{"norm": "rmsnorm", "lr_head": 0.00525, "max_seq_len": 2048, "train_tokens": 523600000}
Each number is 128 + 32 x the weight over its row's rms, rounded and kept within 0 to 255. Layers, rows and columns count from 0. Numbers have three digits each. The size before them is the row's rms in percent of the matrix's.

# layer 13 MLP down (transposed), 1280x256, rms 0.0727, rows 193-218, columns 128-255
093:104097097124157160129139175091124148141132083076144156120130110255136145103148129105097174086139186114141097113118095190106120053130107116149174139100111103159131146123156073143124146104095140119063153115163136102169107093107115126127115155110124144107140079093150193119090098121146142097130129084104122148100107161074151132119128144131134122104056153167162084116128127109158068189076
098:093082110134118107135109125108122143136203129093151130090143169255154143169125064083124067105088122143172100116099159093107175126105080109122186109177080137099136125105115146111156106099150174106166169071124126116100110148132144088109172109111113083211113141133183119058086113160081100117126095095117135140111142101144128082104169178113101156149174138134160144118111128247134119184120
095:109122158139127111134134158148097122073137066163061084180133145126091119178150155118092056148095120114137137097142120060146126116143157140109140136129171137124138097132115099127090134093144125110123069169119112122154148122192125122133120104118120183149151119126128096062162170115165102121139105130164122088116058095134128211124105152111148096108097146134138194182124162149056136149067
105:084162125037133179105116176105093124087200123114182153095111092226138119155106094145112137126104118165149095140104074144152104119108106145134119125098119125216126103150135152141052103114092092098140141116122124092104176134149192155132143116153062147118114074139124098189109127132193070129100152198141139130076125116131126138128107077142159107163148089113172080065111158140079188128213
081:097102152144135130115150126145133126088139152124120169102123133255111109146133112194100130129050107131137152122127121134165117079151130143149135120134120072169137118167147106142031135165099148127131108119151121102149073117094124111099113194083102129108104123132104109126115122119160085110113130103154122117135159053101107107160086106105141153155126064142155151148140119201163113115132
096:186097112162098134153139113154154141096132154154157184075133145230157140117092166124133110110094135203200139128089162134042106157115100073095065153108129115125087117113134113117126116171176110110156144177138126143118132198152113137118147158185123089157113103125115101127135108111101092155199109123093132161125146175126149164127061086141125119094125138189089083143119054118135090124081
096:159086061152112177130130114125125115111116098159178199081185077092218160188105147075126135205127139124110120096143132145178134103194151163117110158147098184129128116185113130089113112114129153102121080189134090146148087169106109120192096094113155088092093125181126167142056124130112131123076132077136108118141120155091108110156151136136123077176093124142155091125107163066114144127075
104:143152195125115125194125110114185133100126157133137197135138189134135161099109140155099123129111098193140112125112073140133129150134150127100081110095172127093149156124149106118108163103130174175127092144148117129054125140103123183113122144148157058108147101111128138087137073061154160168150150160132177132116153139102075139086124147095141080139101129133176111084056102063167083149117
097:094111121129148147143139118150156100150103132086147095130141155255122153160108125230073128089086082105119168126126130125139146114160118137148066151152117104096119152061191153165053169180119149171118107076125140147169131169105120121149131124134138108171130161113157131173139148130147134097115112169152137122130130138078146102136119121187107158119130094114131167139157146132136132116113
106:176136139183112125142165201107132121131059058129110134133139109215093098138149149094111136120190162110123163117155114133102148176091083154132169122157078169121130095130160153154067183087130157176122131123105123148182125196114163085149171097121124182124132098099138119136084128141118075144095102120143158061123107177114109144135132125142118078098175143115123104109139059124093151135093
105:053155102103150119188170138126109100145131120132152150111127096153142169181148120095139120108087099166115148163137137184067106144153138131170096099115100104083122114104113111105140069120096131151129142091128108168140104180101124090149130111130153053208137144138089144192100142156143148191122158083131130055126182145117128102159151116102108125195129161133118090160125045075128146132139
093:082094089155156131120129075099103116110128092182122053119113123227157156110104254121126124168176192148085179106119108056148126097115121119118121179141144159123105132157122124099153147112118129108177142181147150116142165052142143137136154150196119131084149169113101151128114111085139163124102170093108123175106135117105104150158162151147158157160135129134099140151167117141163121119104
091:148100149133149129110069097100113088147105095075117125169107060165149120120068119091099124159145145120160134116060126142126118076188143141135123113156141136124172129075094136151138160101134080150145091185131135144161105151106119061160082119105127080086089136128121078124138121175084137132125153127175111130114105096109144131125164145166153103109121109105115121134115161133049089044081
092:075107123183173107089112114217115199100124154134148201128169108143119118065122134176158094140126136141072134109149123063134112116174126132122109113136148128105117155143137112128100104151154108104104100101068140143113093086152100103104137178207144167150154156082132121154155088103131125134153102135109140124182135069094105039156166113112146167093077101117115089133189151139157102108121
103:087120128165140114127139159098143086098139136090130126156114141142099217108155164161124106119102121137060115189064100145211136186137166152117115188090139183103135123086184132140178113126150124200080126120093094101132109160132127114104174064072137115115136180113129108096116144125137089115121090178090187122114152142103135129047130102101082157100124093165080191175098179107132099150146
108:114162121111134148158122147036124142093082146095159169126163123122130143103172138130069114162120089145161125136136119144184154189146078116136131109131164146147117137162136163128137147071108108102127115179128113083136093149166154166132165162139081163067076172107206136146144131108110125098143189145144160118167187169081118129164139110172184105159107069145117157085186125143112128106158
084:087155089122143145166109189172119147149080087108098110122157064255175098108122109166152119097199091127155124105116101164118212112103105085105163129143132136081161150152120117170142125108166099097076148128105101120161155131161134172079171190171110123130145168085143133164168141135117159088125144179165136184106101132164214159151172122121085146128139159141107109107140149156118119187101
088:121168114113108158120156159111142143107134146081119182118093142194084123133080066128126134160081111120111172152132152112043135162154074141139100124152136173122154158089182132081096171150138129149107138145108101164178183093091155075109226120111111065115105125128106095107147096139136088108143085124113183133182118180122136124143130162105193099150170111115069168085153080176168153147188
098:136163162145152158128114087182125068173088139077125026088178084199116122092078122131141134084114066137146145095113118148113153171118072118117132089109165103105115063180129142147177143188095161129122123101162170107117094102166138088165103140100075135129132084129117070131114129122136120129147140090090112097137136127148196184130114092186101187156128113118112142137141163208134117115125
092:140150125164143131143164161192129082138137133105153141154137129149127137173136144105072126180113158141131153155129152114168161103131136115130155140146087172145146172133111053092148113076137132103126142155160157136138110075130109114124175159141152200104145142104102132143132143098103156135164153086166127128123145119159116099109082129129157105088113118098135111146137076152114151148145
091:131087095099080126072106143112116172093082122102084103151054115244142076147082132143111111179160130114150115113135144147095161137149131126138133127147047048157187110130157097094144124070101132131155122110119110086196110103118117114245137083126126158178135137107157049127083126135115133129097180104131145099177109094151131124142125153149101134150114157157143114116146093119146154064137
095:104143135160153126078131178098122140125059144168145138144162115255128110141117160117135154149074135140144090147123122149104111104184185122093157169131165098157117118168166141166153169085100142093156156161152130148145185146097170113092177135159153141128123182074114154163149169160071124132159147104138141161167088126050132097127136123087112126071073176140123130152135138172133140102121
087:165136092071109115173186152109161151127115182134128115109197183239118096114097081167187126105098125177166071130161126110176140141134106127185182101121137180078170120146131086141117127153086135137103149122128084106058108156105149121167139110129086122149166151171202101170111096184156167107095138159116154104104139065093175190092113136137151118127093045142142158135163131091149105126178
119:131109097109078105126119109189140099101159130126134074095124131255124085126103089144089138103107089119135140122142105110116118108094071159138135171126133133103137092137189125114128153176101121135141113108163142117147151152116100133114147140102094154155136131121141102121113096132140134063148131136104063113159143102105085115119091139117093150154132125138093134134095127229160110109125
097:084192101097130105150124139135073155103104108102072114132112157220088107147143088122149129118139109153185132098133117136107113121127092083135126168128115121182097172013111104069156112127115141170173153164166123088111121163120104130129170159138091109078130155181141124148117149136178163145175197175145141148144146194078157147131107096140169155235155167085190110147105176081125128153063
108:152101092160149154123152096099094104097096171094087185145143121099182178096151153115145096134117136177150150099117174136174098126111164151144163091122151128130139139218184103086191106100061128103145089170146167145111110089118133179197126142077137084156090140121040156033172143130121072128124099141126125155160111185151101112135128108089150170181059111128099139102105085060143151108103
# layer 13 MLP up, 1280x256, rms 0.0746, rows 194-218, columns 128-255
095:118140098127144116131159179133128188141099157129101137128177134119128116088156126143190176176144076104114119109128152100179183151167103074183192084089139109138139115124170124071123137096109118095192134105100114144104114154051135151108116148187153119125082111128107148191178156052105115092112174119113121165119124132097159127144114171147057171160120193122172163121142158092138175145153
098:091133159144120153099086202132119045102122120139086074176071124107150103120149131081104151104126082120186104095145139087127122107144148149132084137106099179072113097157120148167095155104117133097083104150135126094131086226142144155117108143178126144133048142120132209067124154064159146105113118087108135108150075152120105119099088136107176134177170169122108117135109095092130109113069
107:088172104089118116138151228161132107179117117129127128145120119080085132201128118139081186108152115082124110110149098172092167148111154153125143113151155102122121159143089147088087080072153117109122128127138155148073099138092121111079092111065160123125133154080074115107069120098117097119087113103145133174090160119170153089170179084070106080137115191095140097113065114134121118114137
089:093120143127071149121148118156143133160130130127185161138092105124122140125181105173177170164030095123151060097144198100112154087123168063118091172124075106139144146108095097136098167115089108098142184085157106172125132117127123078121109140088143140138186152169142147169099111088157189133087104133166072061137143177117156131182156143083146127109097148163098147159105110136154128146145
098:113194118134078144138157129153110132104160106130124172122093172099106067120140100151124128052113160128190135101107138160161103137108129157105130184141141073122193136109086110118176116130149130107141140190088189174154100122146155137170136098108130135139180186158096118106103126140066175137165109107114087189092152150142094096160170174110110082103131157123105155142105110088137160132104
094:031164100076116105086147123105140160168115152109151095175109141106147158134106146069158101079140100147134181101114131182083134127137111104084190127093106112142119094157161147174163197137153096143154133124134084120086103119100139116171177142156097126164159126079131153093196131116116088148187166138155160129176103142126188181084086122138085117116116147064086187174143095149143129133148
108:124132086101098079104130132136150149092160116082112126144087151091150161158131104156090111122139090164149120112105078080099157151150135086123136168099141107115150084150135186075135045098129198133116175116131146228168137124120125134130156111143099138098140113132113090161160126111118063170133094126134124130097094093116078139110101157144093128205143116111064150080122128113108109129139
097:126123148103101093150109165129119216153187094143168134081108161123116128163118115168169082134101100135116115131190116094134115104111063100115117132131075113132165099136122128081152177154040159095166205116144146146143148145058161125126106091080154120130169127134142091099081117119114149096104107134174130117166088107114157098074167153183149172140127158102103161195077150146118043169102
100:138139075171119139176148123135124141178127126099122141155107095101156137142119140107124072122078135064207131143078063123169118107124153157117128146080144134173086167143065192131151091141127112076179139094108143127142086140130102155125088122141095127066137168124152104124160166086136155109163105130143123153079164127118120119109142127140103145070150162126134158160161116118132123090082
103:112120113118159149140135122130142164132113146102140076145116138087104169121182194162125132078159097129097142138150150181197118052079185108186165087078133140096122134144073111137060112123058163119198124154098068121111137142053136116118180142166134079145146116056151150158140190135128118122084186076131186101217135151146138110108105121129108129093093140078109121167127149115111124109101
094:121097111141101123165070114110124169121155124123126064131114076110181119137141159067167137139182108166177171086208144112099117110124125097153190134129122089117145164090086096098116150153077137133181159118124110096107096075105154123125147148114169127163114169128075123139110120134121164121128103057116169147165120072092167207121119197141151196133158199136040148112119117167144148161031
096:121106115136163184152088127111074135134134119111103105099107121121175067110109152115154114119128112159217132132201149086101096065151106102136164111098130161137198144116122089135113206136151170163137079139143093148125083197100102098139118089141080067102140108099168107104106132112111118109089156126205086113171102141142171090120100153154080141125156121141088078109058145133091132137128
096:184140134173072177121131142142066026138084116145130124107102151111134038112065155155167152109132131126147137110123151092153177114151105133152114186113141134134096120199113132119085159130109119065133153121098114116178072131149090134079133134178078113181142107163123155093119188138107134107125156130165144079115209189067110137097188155118070118194108135103127088105091129106146112147145
101:117140165104147153138144164137105188179141105099063172167143140101134180118159134188091147133179111100142141105151100132149134115119124116170157164134160124080156156169142180142149092147121206222167178130074055160163075170082100154125097140137123068155150125156128158122086103111210093150093167110237124096097126183123141129120134124116146145141084147149120088151099107141163133143084
109:178158150175140085127129112102135171116141161129110127072098120087102069148132067183140097118149087105144115142130096135097150145111163104159132120096124110191138067164160107105114155069140177113110200024075088114171138128103132165140110138107140152146123197160136191120124140062116159150101144170146137095163081119095125038177070133062137115113210142071119200166085089098116117137177
085:126082132211100124121124103085132102110115191193116186117145213122090104136131136105100154145111115118109131168154188136109106162127190179117090137143149156116089152106132131071101130108120122094212137074117156152115094137099128122120109087067134128106081111191100149118098181095127118195172083101097108104108189138074073033127111177148164151147105089103169115173107091078143136069109
093:114114085096079111136093151148094097141109137136082094154117126112136160098128095159146135077075191156174131155101123149141124096105165108155122152072198093068142109160062055156152137128133145170171073155078170196129089083102122198128080118125135116137127148097135131104169085082160170110102130151135142113117125137169089135140099055088092181137203166099100135139104138152147129101114
100:100208132136173155094150088194088119119176150140129094128130145105172107100155114178158115108103153123219081124139101078102168122146107084179152106131137091124156079147153160152103194133158145138175153152150102147146125132144129098130161118164163129130110146083170134148073111137083146102136089096222106118151157171142155132146169059100113196164120143108124148080102143135049098138099
084:142146066123110116128109121097167119142165142103161155083108076105143122159112121119114177151191085144138185138167081108091212122115125153129120093170094176130163112097139100060137146148101085163071136110161095058176127101112137072091145138152088144131116075120099121125127139140144087150119104142148129172145168126060162117099103185147132087157139123127140088106140100101098137175145
091:094143169119152112143090111167170093128128106112101147206167138115060213121124116111197098108116095133134077070120128165077152140102188100134159127143152122125167171126146202147136138198077116088112157106122104128144115115118110189113111113148130213097125137094082203107137095092145071149156133145116107154168101199091103138155073140080092145112197109091117123152125087145165109141082
091:091185140108090115106121122091103133140176128100141105154099149115121115095112122024120067123158140138170110070098172096138143171062142091127154153120102162132141122083146153105147064121148179140213121124100149117092148165137103158151154092091110028111125120193077141136070068086100136151081141139139124092106044152124122132045153110137136123140099154120108097084131130113146156167119
088:114146166183176160128089113122102109128153116095115114176103090120124155121138148071106148113113101124106096130140138140049127090134119119099113157123104087162118152150096192136135131095133143105172171176145136117149134136122171081139098146150206157112086142114089142060134154110101141119137136113091081177139145200081062131175121160143123121101136174125090094127080089100099143176035
109:093071182116133146076107132133150123216100102109151130161158147117130138144132115141121132135154153188145099120098114087111154132098137191139171117124079086151081204135091103149087092126142152158122123173075163200106135124110071123089133112125097108033083172132116145135177107082094155155076115113082113093134088109202101090135133149113140107104117126140125119092167132109093118150142
095:100106095118163064133108187101116068158161132123089141101147100097092099123107081108111101152117074168107104103108167117106149147025171153113133198144106110111073095129173146186135154118144141149121142101120108145118106136102116113072147130105149148120104103069205166099120197127157086127119062162183100127171173096175162132099171176076104082112103137083146097173175134100097144105130
106:134128161089153172098119132069123099094153164159107106135092137097057103173139109155161137114118114107169149160122168117102182100132100128147135071105200104117135147142154076084161136158147107100096151137065075160145096134067124145065150133105129176141135110079107129188190139123116162160112123069098112197132080123128175168111106109142134128159103099135127145126147137106013132158132